config.yaml
attn_scale: 0.0884
init_std_down: 0.0
beta2: 0.98
final_lr_fraction: 0.1
doc_mask: true
train_tokens: 387800000
Each number is 128 + 24 x the weight over the matrix's rms, rounded and kept within 0 to 255. Layers, rows and columns count from 0. Numbers have three digits each.

# layer 3 MLP gate, 512x256, rms 0.0363, rows 244-315, columns 64-127
082136107160191147141137117113126121119143163120135170091115099138110105122134107167113134106103118147088168122139114146138096116117103161102142184135106131138116169119114123130117157123080161
137101104142134081142128162113096142136140134114102142101150109090155086118145120111144155128114144149137124150154127153115164172119099187098113111172111110141149117106113105090131100134070125
119154165150141141151099081126119121147131120132104131125133110153132140117171124147093147152136138164132138145136105138096134158152133162115150124121116103097172124142098126120115055083139122
151136121105140164139154131121125107100123122133133185148189148096084135089117094092122131133139130129125155147154103154095132118123126133145145128157129110113147121094141138146106144139146104
116125129147190138132108123122165166116138122112128178100110126100067121138153125153110089161124172136170108118099136118143153131145100114140139113155114145120151149124135132139094136143137134
125144126114138142209124132129091161126118058127117148099113119083153109119118137146113147107135111124087168133119117150136150145122062085154134141180138113113130151113108102154090172133125128
139126118090089151114133138123167176127129135147140116134091092122141115129178147173124164096163153110116149124151135159103094111113118122132113164114151108142085095120159133154127114165117114
089126167162103138109130114167133148169087086116132157123088143119135145104159151146115138127172106115119133092133158116151195101128180122174117150112157129140121111132124111120081147142128150
132132120112147138145110130113124158126119130121167171110144135143177122156171137140133103160097168146162035101141097070124142123154092119123128099106145157162137124110090102118092126120107110
140106105127057106137150122128141117112155137097110098146128117101091094107127146130122165106087090115152116161125099139143124177096123154121129142125148116133130155108113104096126135111164151
136158161178155124160111170139110153118179106156085150174142132102115154127109110127131170150162100126056133067101094132095138074106135139120109134135131172141202123131135142105163154146057062
116089148124098127123123122168142182105105105159136098156129133088155143130142131141097124117097146126120095108076118133160131159144135123123154108111141126124181138086129109096117087138145091
133106144163161106090096102082166112145108119164146110127157115132111057108121148146148159096132144127100128112147126103144113117111116135133099143079084131124144109158115133096126082100098122
140172121124140138126111103129158167132157175094132138102148140091129118121147126168148152161120140138109148084080125133149174101087154161130144126164158123168148138117099131120140130139129087
114107121110093106147123113138108127096173130128145108153128176081146165090146093135131114145186094161113166097122096119169106154101141113112164142114103070156145146146138110153113129129092079
143151145095126153152109122129131145085139142113169133113131084138104139179109148161112107132120167124116161136149142123094143101093106141132132125118162124085133138110142146139124127160139167
183115098171120104126138113126154155149114108121137147113111114105129118121123121156130103123097126160123161140114151161109109112078146118143134156133141093098129129161121087159096154127089154
103125151151146132122136122095152138097095140117109119118134145122098087170154118110125135133092155119112138118105208096108134136144105126105119151125107159119148166091098145142055070173098115
132122115132104113149116109120161144164137126159123090129152165139133115114100100091132157120130119135146137116126163149113133176120120133123108136127132092098093101176109152124111129131121113
092141160129126140099093142121099141128131112106080106128129103136120124089132094165110107131104129118125149171111092144107145122121145142144125139150132132073148074114089114131151159122175158
140126139135181112126104136148170106113133152124131114171121103130112213133122108144141111125153109138131137134177139146143163104168089123127146150122122138100155091086126119128149119096152130
121093092104181164118113133114126112145109133098104073138146081113129122199140162185164166121120116146159115138117134181108101160125124148109105121142141165136134091145104076104080063081105129
136090158131128123131159124159150131140122075136128160119121181142153154112118183151110151157111078134127100178143151136181145147095109124121146140112167134103148115115132147141111125125156154
152123125121138127165099106111117124116095098106134117138178137163115095111110133182156149103120134156112150083150120136156165104158141150098105123157116141135150092088166132136101095092124116
113119126127137130116153101141114172136114089137152109105127141119154147116137101112128156130139133144138129108119138146156114111107117129123144137104134096125150154150144125124138117123164142
134136152126079130131143124146124112097111137112111117124149157144114090112129158106065106143099130106137137133088128118166140133098083134118115119133170124098187141126057132138132120120130160
124118141082158111119159133117167155096158211128110145195138129130113138174128163110131116199107138153112139086066108153126144145092153101121148096194150201139141144140149143101112103110117126
134145121149149108096119127121094134138114116118105114129099111116101103133122140125123120110129098118119133146119135161114138118134143150111138122093074137136161172137093118164121172089137144
061112133106113144105159127111136135140130119115147112128131100115124160093118148171152107151116120157133134144132124189134102147123121133159085113141120141131116090146106148093123128157163077
121108130129122145167119133133139182111132162115124117106124127133073133169157106096157134101111169145124144136176115127118137123117167167124062120128129132145086105125149134119144108082115134
159130146148116138137133129147135118169126108115154128137142116128138127145138110127079115136166124151131118125115151135097133105125154147127141129117159135163139129094131111152105116143106096
148140123182157118114091115130136156149133146124127145149169087148111116107149131164103135159106160140147198123143146118111123084150130143172128116081106116120113138141115115133155098165142159
146133127085132106094148089106093154137107171132126140128115125110135116113135112156152112128119121142121078165120110113109079111103106126074109140164147144156149091128148165104152127099104165
102109144134163106145154165126156106106172142152101112145122130154147129099129108123111091123181111124115153167142106132079164114127086127189121124137121149094077153144145126161161123113113135
146078120132137135102115153155143141123095122119093146117106117109106103158136123120090157123159134148124126162164159146142116107130170121090101148120141140133146128135122136097101099152143130
123123120132130104173085118163116117140142095116140112101159113162109160113163145150174137098159169165099102119128126115106107159107127098138159168117144113136129121099088084147088093111106127
129116113114087099139120115097132136127117133127103123125115164114119151119131121175119142124145155158123156111120102099104128132139119138146148148124111109168133107090095169150144103109122168
159143162145146123142129128122154116151137103139110144089141144104145153127128103127124133134117142106115155152148132122112120144151120129121085111177132146127131136162106105107105147114146136
150113070132113095099134091117141131140150137158135126139134124149097116151139134120126112098129107128147105128153098126141172113169135157110108154144137126130112136107111083111177144122160121
102135133171134108160108137075135158143129103101111143140093156138157132139173079121094111139135111159130141114116134107110151135163136098119115121148121111154140126117124134160121082118119137
158092150123145171149186143139074096153163125133100137111123113134134132116152129108132134151130113106112131105114140113117131135115164163130129103132117154114152137138100126158121135187118179
126114101137100087137109130152162170102133065143117090125125172117164098137075134106125112129165105102102109128175085158128117118111077183128134161135049102162131116151066138152135173123107069
130117132108169117126111111171170097106102166131105136169145126125098126098161148115156093090132144101092166129104120106104110177110104119116115106159150089124119110109133164127095124143119111
162151130091167162106072220140144141120123123122120134201140146082106155086194079133130081124106123106131118135138143127122123115090120137180196121114127116155173211104166095150112114171167087
126145139147116091100117113141129120076137108171093123153169113123108129124118099118123125111152127129160103157094129067126129095142092138081123117115129114139160118143120111126165170149127172
115127139099093157140108146086121148135121133141097138136161143089160128065154128138090123144068169154153150134129113128119113135142144082115175109149168139123128089072133123135132091131149076
114125110158166111142150121113143109134139137117158106132153117143140164116132120166106152123131119089147134132123117096148138124115085103130117133107157123119120117116149101177149134059108106
090142159166120140066107145123096161161081087147101147154145127149136098139106132138112154156127161160141112146144159144156087098128115160085151134130144104116142115145113105086150103102113106
131150097125081086093124140100124144116088089130084137154109143132129130107193108118149170135096115110125096123099076118185130156085102118165179148092177142103186128081141150112095168106171133
114087141114106123154112131166113137120095112129110158128131104133137125113164127175166184154079130128132142144136139125095097133121138181158089136181112101134142138136130131139134143147109123
117136117100146121134113115147103131192158157180162109121081133134137155139113082174115164169174096135115140081079170109156142101129093071150116134121145151168147116171111071147114118143107125
162108126133162145167131138151119131112125139142162111139153124062144126102118118131155111167099148125114151125097157127175152175143114131161140107163112129129143157096110128123132130147156110
133161115144144079144162130131159142131134119118115074150116128094108129092111131155095143091100086122125156156128144187151127172120160131104138100132133181125178168108127110137111081134153114
148151136120118129149108148128125102089142108127107090117114092147127163134154124113140138128092129139141154132174137139118124128131082076129103089165154151104131155128135157113144095085153145
118124116086081139096106148125151125117143111173114113136093120106152116131150101123115133146125128119130156139073101127127149122132145129131147125133153109139125106167138104134157121155182132
148079135146092119094132105150159120091107129151107112114119153100154138090115164104088143145117113137167110128113081099114119131153091129155112103078141136131171143140110124111096139116145095
115122138148093095094157114100116119123120156141124111142150158158118077169180149146157112115112097166103162136103111103105138137130092105144171114135139083121122123134184164089138150121141129
127105088197075145046109111134059119071119100144106134144157093078137105092158103167169165110120121090108143099137050163107098122146122142062112160112131085044171094131125097178120145125134109
133125152129110120096119152106139123141112080124118120135132135151093156095115177111134112120099115120148130145140101154154119177146097168103130082134131144108107141139155135155132164126144129
105118132100136121103110134111148144161140100131117151121089134157104126127125112143100119109121129120168107141096171116098146114143126102136142132097133090126157148130163114130097141140148158
128086121123154108154155117150137121144120150137151120115128118119120122119159152100161138072126138153112134123155135129168126142157122156138145095136104166096124091181118082107114144142168100
127134125119122112078164122137106126093103127144112143121117181102104122140112141146090158135147104087113108083088083118124146134147128148136080146116112128095144104117142126093135112131097166
119113113165166092130130111143141161130150128114135093118092144121137169099164060133164142150155108137116135168120165166124124118136166122153106122164146131090122160133115181094101181121121118
154143118176109153122159165141172150139119123150161155102127117098183126181083136102123166130119130128093132130153108134147147158156168126131142097099116123138171154151141122095119126092146129
140083172094114120144113111099117124100113138103112130162130099169149149128120129113101166101126109128122067091126129164118140101088121102135113140115115145103135161149158094117095107133176118
165103113119119123142085120113095133128128140108145149144171145184073116122154126167159167124178152167149099115168125108186124124101154147165154121113140171171104109112125113113129124146155112
131163123104086153135112120118139164154147138155157140132120129128128116142134158105153126113087149114135136104122145108135139101144138164124108097138146126079091146136144168114084080117106121
135143101133096137062140110170121111139104116106096142112123132169139123100163139173110126113126103125128087110080099119130114143098075149116101111077103123117108124151133151130172144135099136
147133144104126121168150156120115117149123084102179133113181104153124109143109168120104147155130145116089109145085150124098124165123153132151123155161133107114078130117129088114123141098138139
089141130138133117154151128152135074128093111135170132196109141081116157101168139141125139147165136123136145119121167180097079106083141122136162161120125122080133108071154153127119141167092135
101121092127147129121106127119174133110114129101116143126122117166171143175097093093130124089105170176108129109161147141122103108120162138120142149143173174136127128107117099140134133108185164
127133129132134119115143127153136118143129139153099129111147127139085139101095139144156096103139083118115114118160121102108139136107144125142114108112113105120125078136107147086140111138119117
# layer 3 MLP up, 512x256, rms 0.0361, rows 244-314, columns 64-127
104121132117093140137123070141093144155158146134175153157126098128107126100112138108083121149150141147124105095125130107141129133096116149123137172126122094115134123139138131113120185092096162
115117115109100057155107107098085121128147155140132128141124143168119119107116139174156113120131153147085164153077106129153105092147107131159151139139149097112138085136067136122147103114194164
093120113168098069106137131119153155075136133103137127146162120151140111146118137142131150120112112117147129112125184141145090143144095100122139164144135166120124158143135137165111112078139138
107133155151148082156156134105132125144138114122114121105102109183128118147128106103102084178065147131140210163094152110170139112145132128135142106152131122100185105143099158120131165128136129
074132118093102136111118098110152118132123144139118118126148152111124120084084148101141112172161166161130166128137141138109112101107100111159117102132146139134142138176131136143131119117091138
080144131122087144139083120100077083107153128155130120115148143103148130158116170094130151125136081146094113110127065108136154081146102115088147110125085100122124141146122141094151153131150110
191150144146119138112118125146168127135080099126137140141158162121167164155140126123138136160179169123146143143147134081104085161134107142137127158107184098111108104114163118144100135129136120
080107154120114148093168155149114175169118103167107103138111128128123102134116159138143097145133089098150119167102113133099106106141112152111156113155135107119139114142133117083089135190123115
164152104132091090145075094146155124099137168069117143138114131129150152150095131129104114120135136083125135149131161149130156095130154099114132158129109108159104110099096160095144114109167106
126094124123116118101152093137151147108118077097129117118161126159106106139124119129161111135141150102167155164188150152171137131078142109158143169111117144140090175108121083108117093110109118
108145116101151161138155081107137125140149144127147118119160112149109140121163166162142094158141124105129138172090153155129112181144087079109122174144133120116120079109126101158098071105158158
102138142122166130125105112132132094120133091117108127162134160140155104123104133135104141136168145145165129122137134135116119110144114112165145124142135079107128176135088128168114155118128097
128154074146160139135114178164136103089091109134146116143163101109189156138114110150152118133128163117135142123123070173147117126159140133165150124187132111125082121114140136100152161123173114
083126128154115114112167169117152086105170131154104115102113145105162117134141114087096093076125125119138145091128106114123133129181109146122094146088151092108153154148127160178162103126115127
135174139158128114124150153099113146135142159152102127148168112145102088197090137101142137127157120130128133156163125106105150106162057090146126101145162178132168142160087140151109145123128133
133159143132131122110122151132147114131099109111123139144126133150149095112108135098124159146133167151106133133110098170098106141084087081133102160130101156119131142145125151121148129081160110
137110105151107127130135111147089077135136106130140122090147169148151153119143158182149155155150095126141109168121137110098127129159099163114122142122128136123103120171117111147099173133084126
150100089105099119120125140110131151189181149079144137165114122163110096071095153115104132154130108130128156173140067136155116148129192138171141125160148056116119116139118126094165183097123133
132108108133105098121135126121153141166121117151145129130116157123129132107120157114120176117141116146125164132102112132142115117132117103155107151115141118150177136113147105088149121109110132
154137122136130114188134107149159112104166124155154116137125178150102113143161133149122133132109135157131123118144156122128098121173140138113154129136141118153111136133146154110097130127092096
110130154122086175104110138156148118071097135142117129122151106131150096103151073140113155139095147123125130172113144102143137130113126121102136135126154118142136156181157124134123136124119153
128118184191107098122137138183122143129126098084146140096155115109175104102105106083113129184158177072105148104110098103104153120105092096155128154078101084125064149125122125136167125124095110
099120098140182112123170137132128141128127148157132114131075120100127167171122091081130088099154110117134148097121126098110087114143107168115135130120144109126119131111117072140125084122082154
140094160083147119170120161119146094133141135142145092156150130111104157145145078107150136165143132159143136151140132123121136121104170163109129125157142095123108180131142116124168124103144139
099156136133140124113140107107138110140146136149152152104157109108109176124102129135103096125132118121116139117097127099121099104118109130148120132149111127130091155162156134113130156132153141
154133128130120123117124148114089156097133102114127102129143136102123140048133113104094169117142091147176097148138157126171130149123149141147113123087125162163196120091112135117097105125059092
156125084155145108118104105155135160166161146123137188098066134141113087125089131114105120109128057081120149095119101128147163154148114099150145137138113101127084119154176160161112131109095166
162109116099132116122150125131112144104107135146086127121113117130102107156141112117100119134126135149115135129111100124135155124138124151143139139116134113158117103167124124137169132131124118
157111137164128156125138140100148105103143164109137154114101138137120133091145129133110135154185110084125154124136151101149131136127130160140136134151142140111117126133126092117144143134126118
121168103107093150138140119158149108170106137137160097140088167128152160155125167164091101104112113154154168109127103151113103079148112171133136120143141145131154131084161128158152083113084094
121126161099097145147152135118119083168101084099143118127141076097178153131092127121084118122135155153113099119116120123121126162144134155118158096123145112118133110150115134134145129173113091
134103138135116134152118123169150094155111144120126129158103148126121096116184131139103115121133151118119122135165093120139169138122139140122125152102126151128152133111091192122133096122089153
137101174149135143098118107129129104199117134105120159123140144145202109097148108110148132149109107154127099119133121143153137119139085100142129117162141129098131168148120099153117105160168142
151108127113158133112146124104121146152110134129095154143123172107107111100118089123110130140113093100154124133084135162151164171129135121105091135120147116127154131125166123113106166188142121
116128183150118112112143101147147133134105077139138112119140148119106138156132107140109131105130138117128087135105116132106139135131114115089163109179109103123145102143142141101141150130146128
136136106088169110144158126151131105100111147115131106117160144137113138172142099176083156158097123116160112142122115152133152169122128142103125121162150147129162150147105138101160120134166117
187157151111100131153165088169144089124162127116125089144096126141152164111106102118095147136132139157146128144137152125163164148144140147119127151113144142095116115129156112101085111120114124
167110138117124149109092109128119071127109122112116151153141145121141113099165099167138154109108097114133125153123086112112119134151144130152137120128101142115140097164126094117126164121123096
105148122067096096145095138130146122126150131104132089127208113136069120133100111118153155113131130112128118128146137135120143103126135149128123135138122139140119080123113109102126104124129106
125108125150170087121096127105107121158126114179123120155117149140070151114114179147146104116084126106121136128120148115139139166120123133099118121110096143124130082180113121133113131098135107
111149128130145118156093147120130131124128141161137145111098122145148134127132105109137123125107091121097141146082090158126140145119147139090132127104105129117129131160136134111140137159155115
182134130152116084137117114169129137103119088175130098125126212109141141137072119092168150121197142142090098135159090146109095154102134150136119177098097108193143147124133098124073172115109094
144125173113154151080116138128128118149141100137140103103116160162123087101122121131099115122162097098116108126111106135104100142122107131109146119151123146124115131131124082151123132147137140
151082122197075088148161051094098105166151162169165095097115169149101114145077154088074149175110124139114103142126157149159128127156153118102075161139141115130098117145086131111143144117083159
121135150119125113122091175140142135093150135127124130080131095165103091172154151178099134093183159141092110164106138143184111132084169102130142153142112154126079069146166106157123113124189127
117107160134082158107169121129121135152133119149104147124138167115120189123140155147154183147083141132145113111106157120135104124125147122077156107167118127140145180123137133144152127153146127
120120135116109150122131163127105148103134142122113165142148091153140125121101111133136153122132152149131114113170119157106110147131140153104131106104105127127144139142118141141136159083121102
136135124086164101170106107135169107135130121126144101104158123121146094133110111126125146148105121095130095131147151112133139118131179105166074128095095106123118147157197116125110141120130138
110126120105143149102136162145154162085100083122112082135138111103108096109104114144184129161107132102159158090159110153142145142118112126153139105108139145160164114129100112122071089105185102
130155112118125133102162102099142136137097111099111133151120137138112119122114128120138098124119114141116084117155115146128151156142159123134093113139162117144157151099161058102073139155118129
113127125134105152161138182072179123144130121103144105109190135100119121110107106136157089158126112089101128175110093167124121137121132157143154122149148135097098122079147117118141137120144158
126151120124117101127100144119133127122128098144119127168092120135151094150124146115199071158176152151145089150147136106141119119095129125105155107153112127092128129141117136138155130120140139
145114110116135131150105123118119154133151153128146168076110134126115088164148147151141103146150105116111117136079113090122131107131149124106146125110135138154114112184135136148161174109138160
174118138139103127143108140098124174144109083108163176114109103144088108155082113145111112119109091148142165112108193119138080123102142090150139115111112066093144138132154136167130145111141153
123146177133124146097135146109133141147133104108127154105120113098103115194150135138104135136150092127139136112087119096117099132161148149149163106157146124182145076140102126156126141146129143
144149137160173164160095128142117175158127123171138158109094150151133166161141097066153088171086159157143160153116167121130141122170159118099187126109165060125115161111128110139127153117143127
132120130129111141101097100113146110151134132145136120124160138114123121148142123121138122120193157132140127108142115136160180139114116076153158155093145135084174141134114123111116150121152116
158097107163059141143087070115095092117120095144098186101129102117148121145151116105137094179102126120126119138121119161119071118111115163080115186151102103102111089098146109144153106158122098
117151160096079065124127146145094158117129165114145108122136087132111169134132133105135137118124125093095120110135131104083137127090088093123150130129143123095113101129134166096106123132137132
134135102100137158163160124087111118149119127100130147117143101152126152159109150116099138116132128132122136135142109139093159120122149140113110133189155166125146130139116103103105111126083162
163137153109155155123099107084111137120107104150114111109117132130125121142141121106139112126134105136096140123140106140118131122161116092160104127143167139176149109162137167104101122157123103
141142130108130118166096135117151143151099132118114140151148163112124130134112088128158127105141167140103125129144150148126106152103165140148174145108106045166150158123144099097132102112115125
153126137098118110131106129130095122115155153115123113142091122139107188137095151102138127145119118130149169096172137148152125105137121196126106130188106116098124087141108144106105111099093138
120100157122180100140139124123149119129114147126122098140144131185149120099178122100094145114138091149151134124150121156118109159123132136122135155141146122101138131125113136104131129123099125
134108143130150099187117192130121070116126130123102152121131094115172151127130126129120113129187103119121159108122137144185160128124124135159119136089103137110130138108143130132135120145131121
116144169186106179149091141153182123138128174137102103136087126104138180112150127099062092165102097129114098069128131108109127128181131107124125110151098097065129110142124124168131149161070116
124136143145113116138173159094126119150136169150110061123103134136126111128172129082118116142143145141175135096121113151109157111161153111128169097144141128152150111145136137138087127114149116
125112156128121134091133129084131113113120156087122148099127125148105074128174140143108137118151084149082127097115135119145135133129145136126114103108059133099124123133172129162173172153097136
109128123113100096136133105111150124074093172162116109181128137115122115129128138082148050131112115128134148150145120136162089144153115091171126147153132122195113109120070140150165085144120168
094112150131141175123122148136136107103090111159143165144154137152148133126126148090108137117123114117107098107123114165113111115097109105110112133112124109161125112126157119110150168143127133
120082149162105118140156106135115133121159145135155116117083166100104145136103129147135134171103111129118155108139152071152132138148120072122112096165147150117090103098172105151140117180104103
# layer 3 MLP down (transposed), 512x256, rms 0.029, rows 244-314, columns 64-127
136237137108133133127111111142155164111113090165120134111151127120163136156121153125139133109113119142124103136132110129165073142110105152168146082095102150125139102156161155108130126157155150
145073146150118161135135128135115106154116169152144113092122118151096137108150139143151145098140130096148147134098116097102139087135114100159081140107163123164118121100124144132169132125143110
157020181152146180098157118084152107141126151112075131126118115117072108112143107183127125144139143131152113146140132135100121138139112119149134144148179106072142123079137143124145107126123137
150092121145116140159129161132159149153139133168088136113119155138142097105145081127130144167108150187114123123122128157127116175088082157150166151138135101095129128084107125101128155143110104
102151132151140138123138100131149137171088118145156127090116158114143100139114112119141130097144137131142119151132059119126110185138125084113089156137114158161121111142098127111156126122158130
101238135151107155145162157150116125133123125154120139151105119145138101110141106096129139105145134114156118102130115085117138158113139128074094141160120158169153158207149133108170154134141138
127197159141130073100111098109114142134135106134156137103120132110152129164119136111135089093082135133118125105121124132154135147148154127090125137118151154156137117126136152114103163152147124
145078157164109124102138106126108163125115137104115112152155147115120091104099146110115151099167131142109136111143151140114166140163088172087135144131102140103145145174127163116162092120160122
137126095135109088113138133123190137149138165136146139118145122087114128099090122138103144150140142105110129123126146108118173124124113097078191126069102082121151155154088167111118161136147139
135165172128153144121124139122144138122091093092166150081168141150155111126147135107155107174098167125150133149144160158175160145173116085152150126109133150117150114169123141135171146125140138
131020069119147132120143107076104113154104166121130147142120103146081091115125085165119097152108132144185094110132159098138105147162134089094161202118128127115111140072149124164133099156139163
145060122145152146184106135127106128142150100117117112117090125139085123143063129085138111113114143168152122127110144176086124138135139094125124159090168125123108147172100122121147171149123121
150062106127132145155158178120132079132099132133118135151132101165085174141128131160103122145134118117108099137137084146087112133110144126129162145132137133151116111081147137136175159131133148
105125151106095167130115139073160136129114129110141149145130135101133111192125118123134158140117119139089182092110107138186149110119114148115137105174134101122166130088100119178100156104166117
111115139198125150106128121160117123111162131147117119120124112098105128146135118125082109120155111118142122127134153106131127045147078192127118107135138161127131149169118127113150123134100163
154058148116143117128157125110115100123119161164152151136126166155126142125120078110089170114125144102137091180126127120095115150173167127098156165106097112094133153138165130128135145113135113
137123175136107143107142117145132133113147104103140139137090110168085117137117086126146164112095108136121131149154144130129125113134129109134111159118146112158147107125147139124129153135136107
137000146136151127124135132132155091154151183131117131146142146162083111050128106162065143171123129140112125144141109152104108117127134117174126109151171101100163142066099158121132167104122151
140150161125112132163137125112110141114121118100128106090136151122134140165161141101147091136110126127155110114116110147152133168149131158121101103138124104110115143181141127141147109107166122
159036127126151117151139140125175112104143176158105164130130116146121119157150125126092148145136137141108119144148165123106127101144127097135173118111131087132107123119152141138113140145140106
160111160150172108129085083129139140133157150135113094094103098114110119140131103137104202139139111138179137167111151126131159132130135109134143107117136110105119145110129160125122165148163151
121057114132165161139149128128115099166108101157085127133105159150094098087094086094120103136163154152106176126120146109153123126105151124106127168135134126128098133095127119165195151137102131
146032096099105112141136115128111121145158150145100143153129145099070130152107170167127131114131116124109167125124134130080110121121141129136160133110135132090112106073126102146123153152137101
118140090116132148130124133146162098175128150109149086163134117115121140107122109122133191167177142134128127110105124143131129143149122126128100142207094174100143137115083140086121132127121093
141156146149110121129141097160122091125186126109109110109112118115141122122148126090160151129140138151127136115139148126134129125060132145130137140115108162128087120191142150133141119161144162
139110076138116150091148100129082098123107114110127131089120120156119118141140151117125145138137120140151099114129114155114125148123108130172152138117120120133155158169149136162085124157109123
121189100134116103165157130141110127143125146105181138105132169137112126158114126118117126129082091092148104122114120111148161164103110132110128137122108119093111156194122148116138159167125136
107163155125080118149103153129149153142095124142103097105139128116149152145143138090138096137124130131100124102128112112127109126150129118125157099129102132113127144135145108169157134112134117
083121140119076128114133133080075121137091107098113132156139137127177116153124116130155119071136142153124114132104136185140150142094123138119094107121165100121101120068146110113093096099116161
138194120160140115126104128110175071134176149135097147158104125126188151146090122131109120100106134130089161092133105135141120129094143113098130107168177156079132115126095161138117178103090140
141184173118129078140109129150134103131101148117161140104112119123145139135157145160163141164131153125155127127139102104152089114126077146131125112148091143140144105159131147147103151129157124
135059127132129153120130156112104134125079162124142131144073119122113125133117130118088171123083172094133097109105142121122134154141130106087132116120116137120140137099113134100178090125116132
133099104159137129137140103117160119155163118101111098092119112117111103102150119141115127182126155156140110146129124133127108174113085140142131160100113108136128138081097072135134172152117113
099106141162106139128123162102093137167082128146156112108156161153122123123162098129141099108124135107119127153127089115142131124116135145107096162132134140135158110102130086117176093146105150
134154146115124109136147139098141157134095101122115107076157126110087127099130134173143153094146117120141131131124138134156153152141125126155138117112130133164120076176162188123143139136101172
154124088107094180148086152140116102164125147119158163143088132116137107113087101133155123169130159129160124132134099092098119135127161124165139137099196173162166168121110143098157113149120114
142144102147181095143145127113144098146106141119113125108119127110129115120123164092099103125130128078155106121147153164115123122124130127165101137139143120126079131117150094142113123157134143
140181127156093121138118115125102121108135095148131125106150142130153116116145121123129118159091104117151182129097117156154146125104120160143107103130072103137131112115131096160105129094198101
101200138098152130126131119117121145134106102114141104108116164117152153124097124151135102109161104125117132133104124128171159127144136169115141115151130113165112128194137136100123121142138145
126198094121165117143133137141146103096128142134141106150187119111129166147128165127138123122145102131127135136152111113160081140150125122084102075121178128147126144146126094140119158122102115
127075135169107107138074123114102114156140111106103088140109121122125111163125144129080164137135132138150156146096109119134135134138131081118159117117140142119117148110128127115119108074133102
138197123136145088126100148176164135117176061111143113076117130140164130124107147089142117125139139138121116119134083113133133173130116178181119155122131122134118111236091173139080164140131094
122045120107135132113131135096154130159077143141139135115130142133122150135117101107145131144166156109115138216126158145129110121152143129137116114116104119150102136138118137102128120143120119
173000098175098127153167102119136117155110190139106114099123158173083103129070126142047176148124132157101095142117111131122137152164138115087132139123173109136103107072093146158095127114104116
131090120070131118146119131120114102115107144102178156138130160135185100142138166111134153177109095082099136083159155121142137109143140099157133088122166144127119079142122119126154128119133099
113207145169104097121133138129125134129115095144096112120137140071135127145093151107127125115119146142169112126107165161115118119136082130141125104145133181181136130146125161120090153145155123
134080140143149123137144107130164167119156130145097153139129093138117148164164135145118143122120118148155111105166154168128139132176127097122129123117106118106132101084118130113157147113126132
148041129121130124144138112086158093114147111148139154119128122105100118088153087156107131136106136131107108150158137108133141111148135109172109101097148114139147146121115079136117113178120133
131185124072090101116137109141118081118117150076160145098140106096129115126155152127210095102138144114186116151141087138137140121144110174093109133097139173101109077153096175118159099111178135
089216115106172107120100093147169131153167139103104106143177148113123129119119116108090122168083151132103141140125172181163132140181145158131126162137139181111125125152118155133069158128129129
125000105131152177124150164058143138138136137115118125127152132113088106113113094089121126125124101106112121177135073137079104141086132133118153113147133140130156093036152150102155119138124154
111093104112136125115099104108086171097138135105121139121112104137160125174087142158150113122112138093146108130089122089143155134126120087098094130121133147171133161129160094127106117134097177
111000120134152147140158153119115106138129133127156127117111148131082116114151113156123121162144162091124117155120151093090130080091108142117133119142165130108115087084120142118120148149124139
128150111121123132138097149120154126172092119152127113110130096112087134126115129164126128161147141116134132156099095132123079118134139137105098125136127109123151147123116149099149119134125131
138106097093144151159126142120103119140102162100100106157136100148127118120093131109089094164120094169147110140139091112138147097122098169147105153113148122100124101094131133132091131133112150
122184088114131145108127141137122091157165135138113129181133134152088135138127098142150131093097125124093143094128125120169102137162127161132129116115131096113124133081099171178149133112167132
102140104152140118196177093138094123137141155087135114134161115125141119143127119144152138153151156155151125137139117101154133160137129130122137141138125156109112139129146122093133149103156097
094195136149090122116083108121089119100117127153117181124147107115158123097139080113179128148134113132110131163104101146140076147121106154066086153143146153102112105157120132155126151099142098
129063089145117159132134148107161126151118187142112114069115120149145116140111111151109122139139111139135120132140117125147148125132130110081148139136145083100083152087127088134132119122168208
132107077117144157126148118125110136123150096133149129111141133056109126151145123137151140128125139119144093112138145140125112149132147111108109154140126152120148125138110085147121144152140152
126129117113120092146110111108083095141149147120081124112112140152101147109137081114152122134161119126155167125166122159074105126110105100130133140128123098145112132134139165115109174127179091
104133103089099136113132128118157129132129175157130109128117132190110119128139063101168093130108115111102141131134160125140124151105140146087142112151139130159103113117118102103129143136138112
084076115167148126140149149104121116123098143120135122141151143148088110120182107126110079194111153140118114095147141196143126118111139127160146146138120147108097109122153117129072178107120142
165000107131150116130125173117139124130124145152125122137144101142101075160140106140096126116082097172148160110105124138066136111099137119092166120100147089100118125074114109161113091097105142
138148146155113105144119141140131127140096137121146180116100141124142143141137126102122132153124147119091129138133108134145180115141119138077155094104115144171133149088131122133131131149134118
135043105143130112100162119129130141143126169137096150128131123120131091110129121123093138178108108139104096093134147113109137147108111149114138091171139089105122140057136119158095117122072171
105093153141116121123088160082116109123131145121114138152130097144134099170122055194134106114147119092134137122104126125148120074138104138116120127127169162174167160153108121124131145135127139
145247178143103117095130115110103123135107137099108123122134126098150132148159126154148102145149141125139106158124121115160161121123131134126125127118082113122143157175133144154130113125153123
105135110117088118112129103108101150150146112117202117125137101104095137122134160101140114125111130102159177135128093148118186104074174158185126118118093144092123107107128109141164147119152106
091112106119111085127122153146141129121152142096094114120096130117143155130163138109104138090118155121160110163096155105132151084149123139156103151092137121140157127135132145124114153102158103
162076152121139150080148134123123120119151155176128137099107122164097147082100139111101129160127093111103161125129110091089143086118113146163139130103114128161101148074135113095108119163109120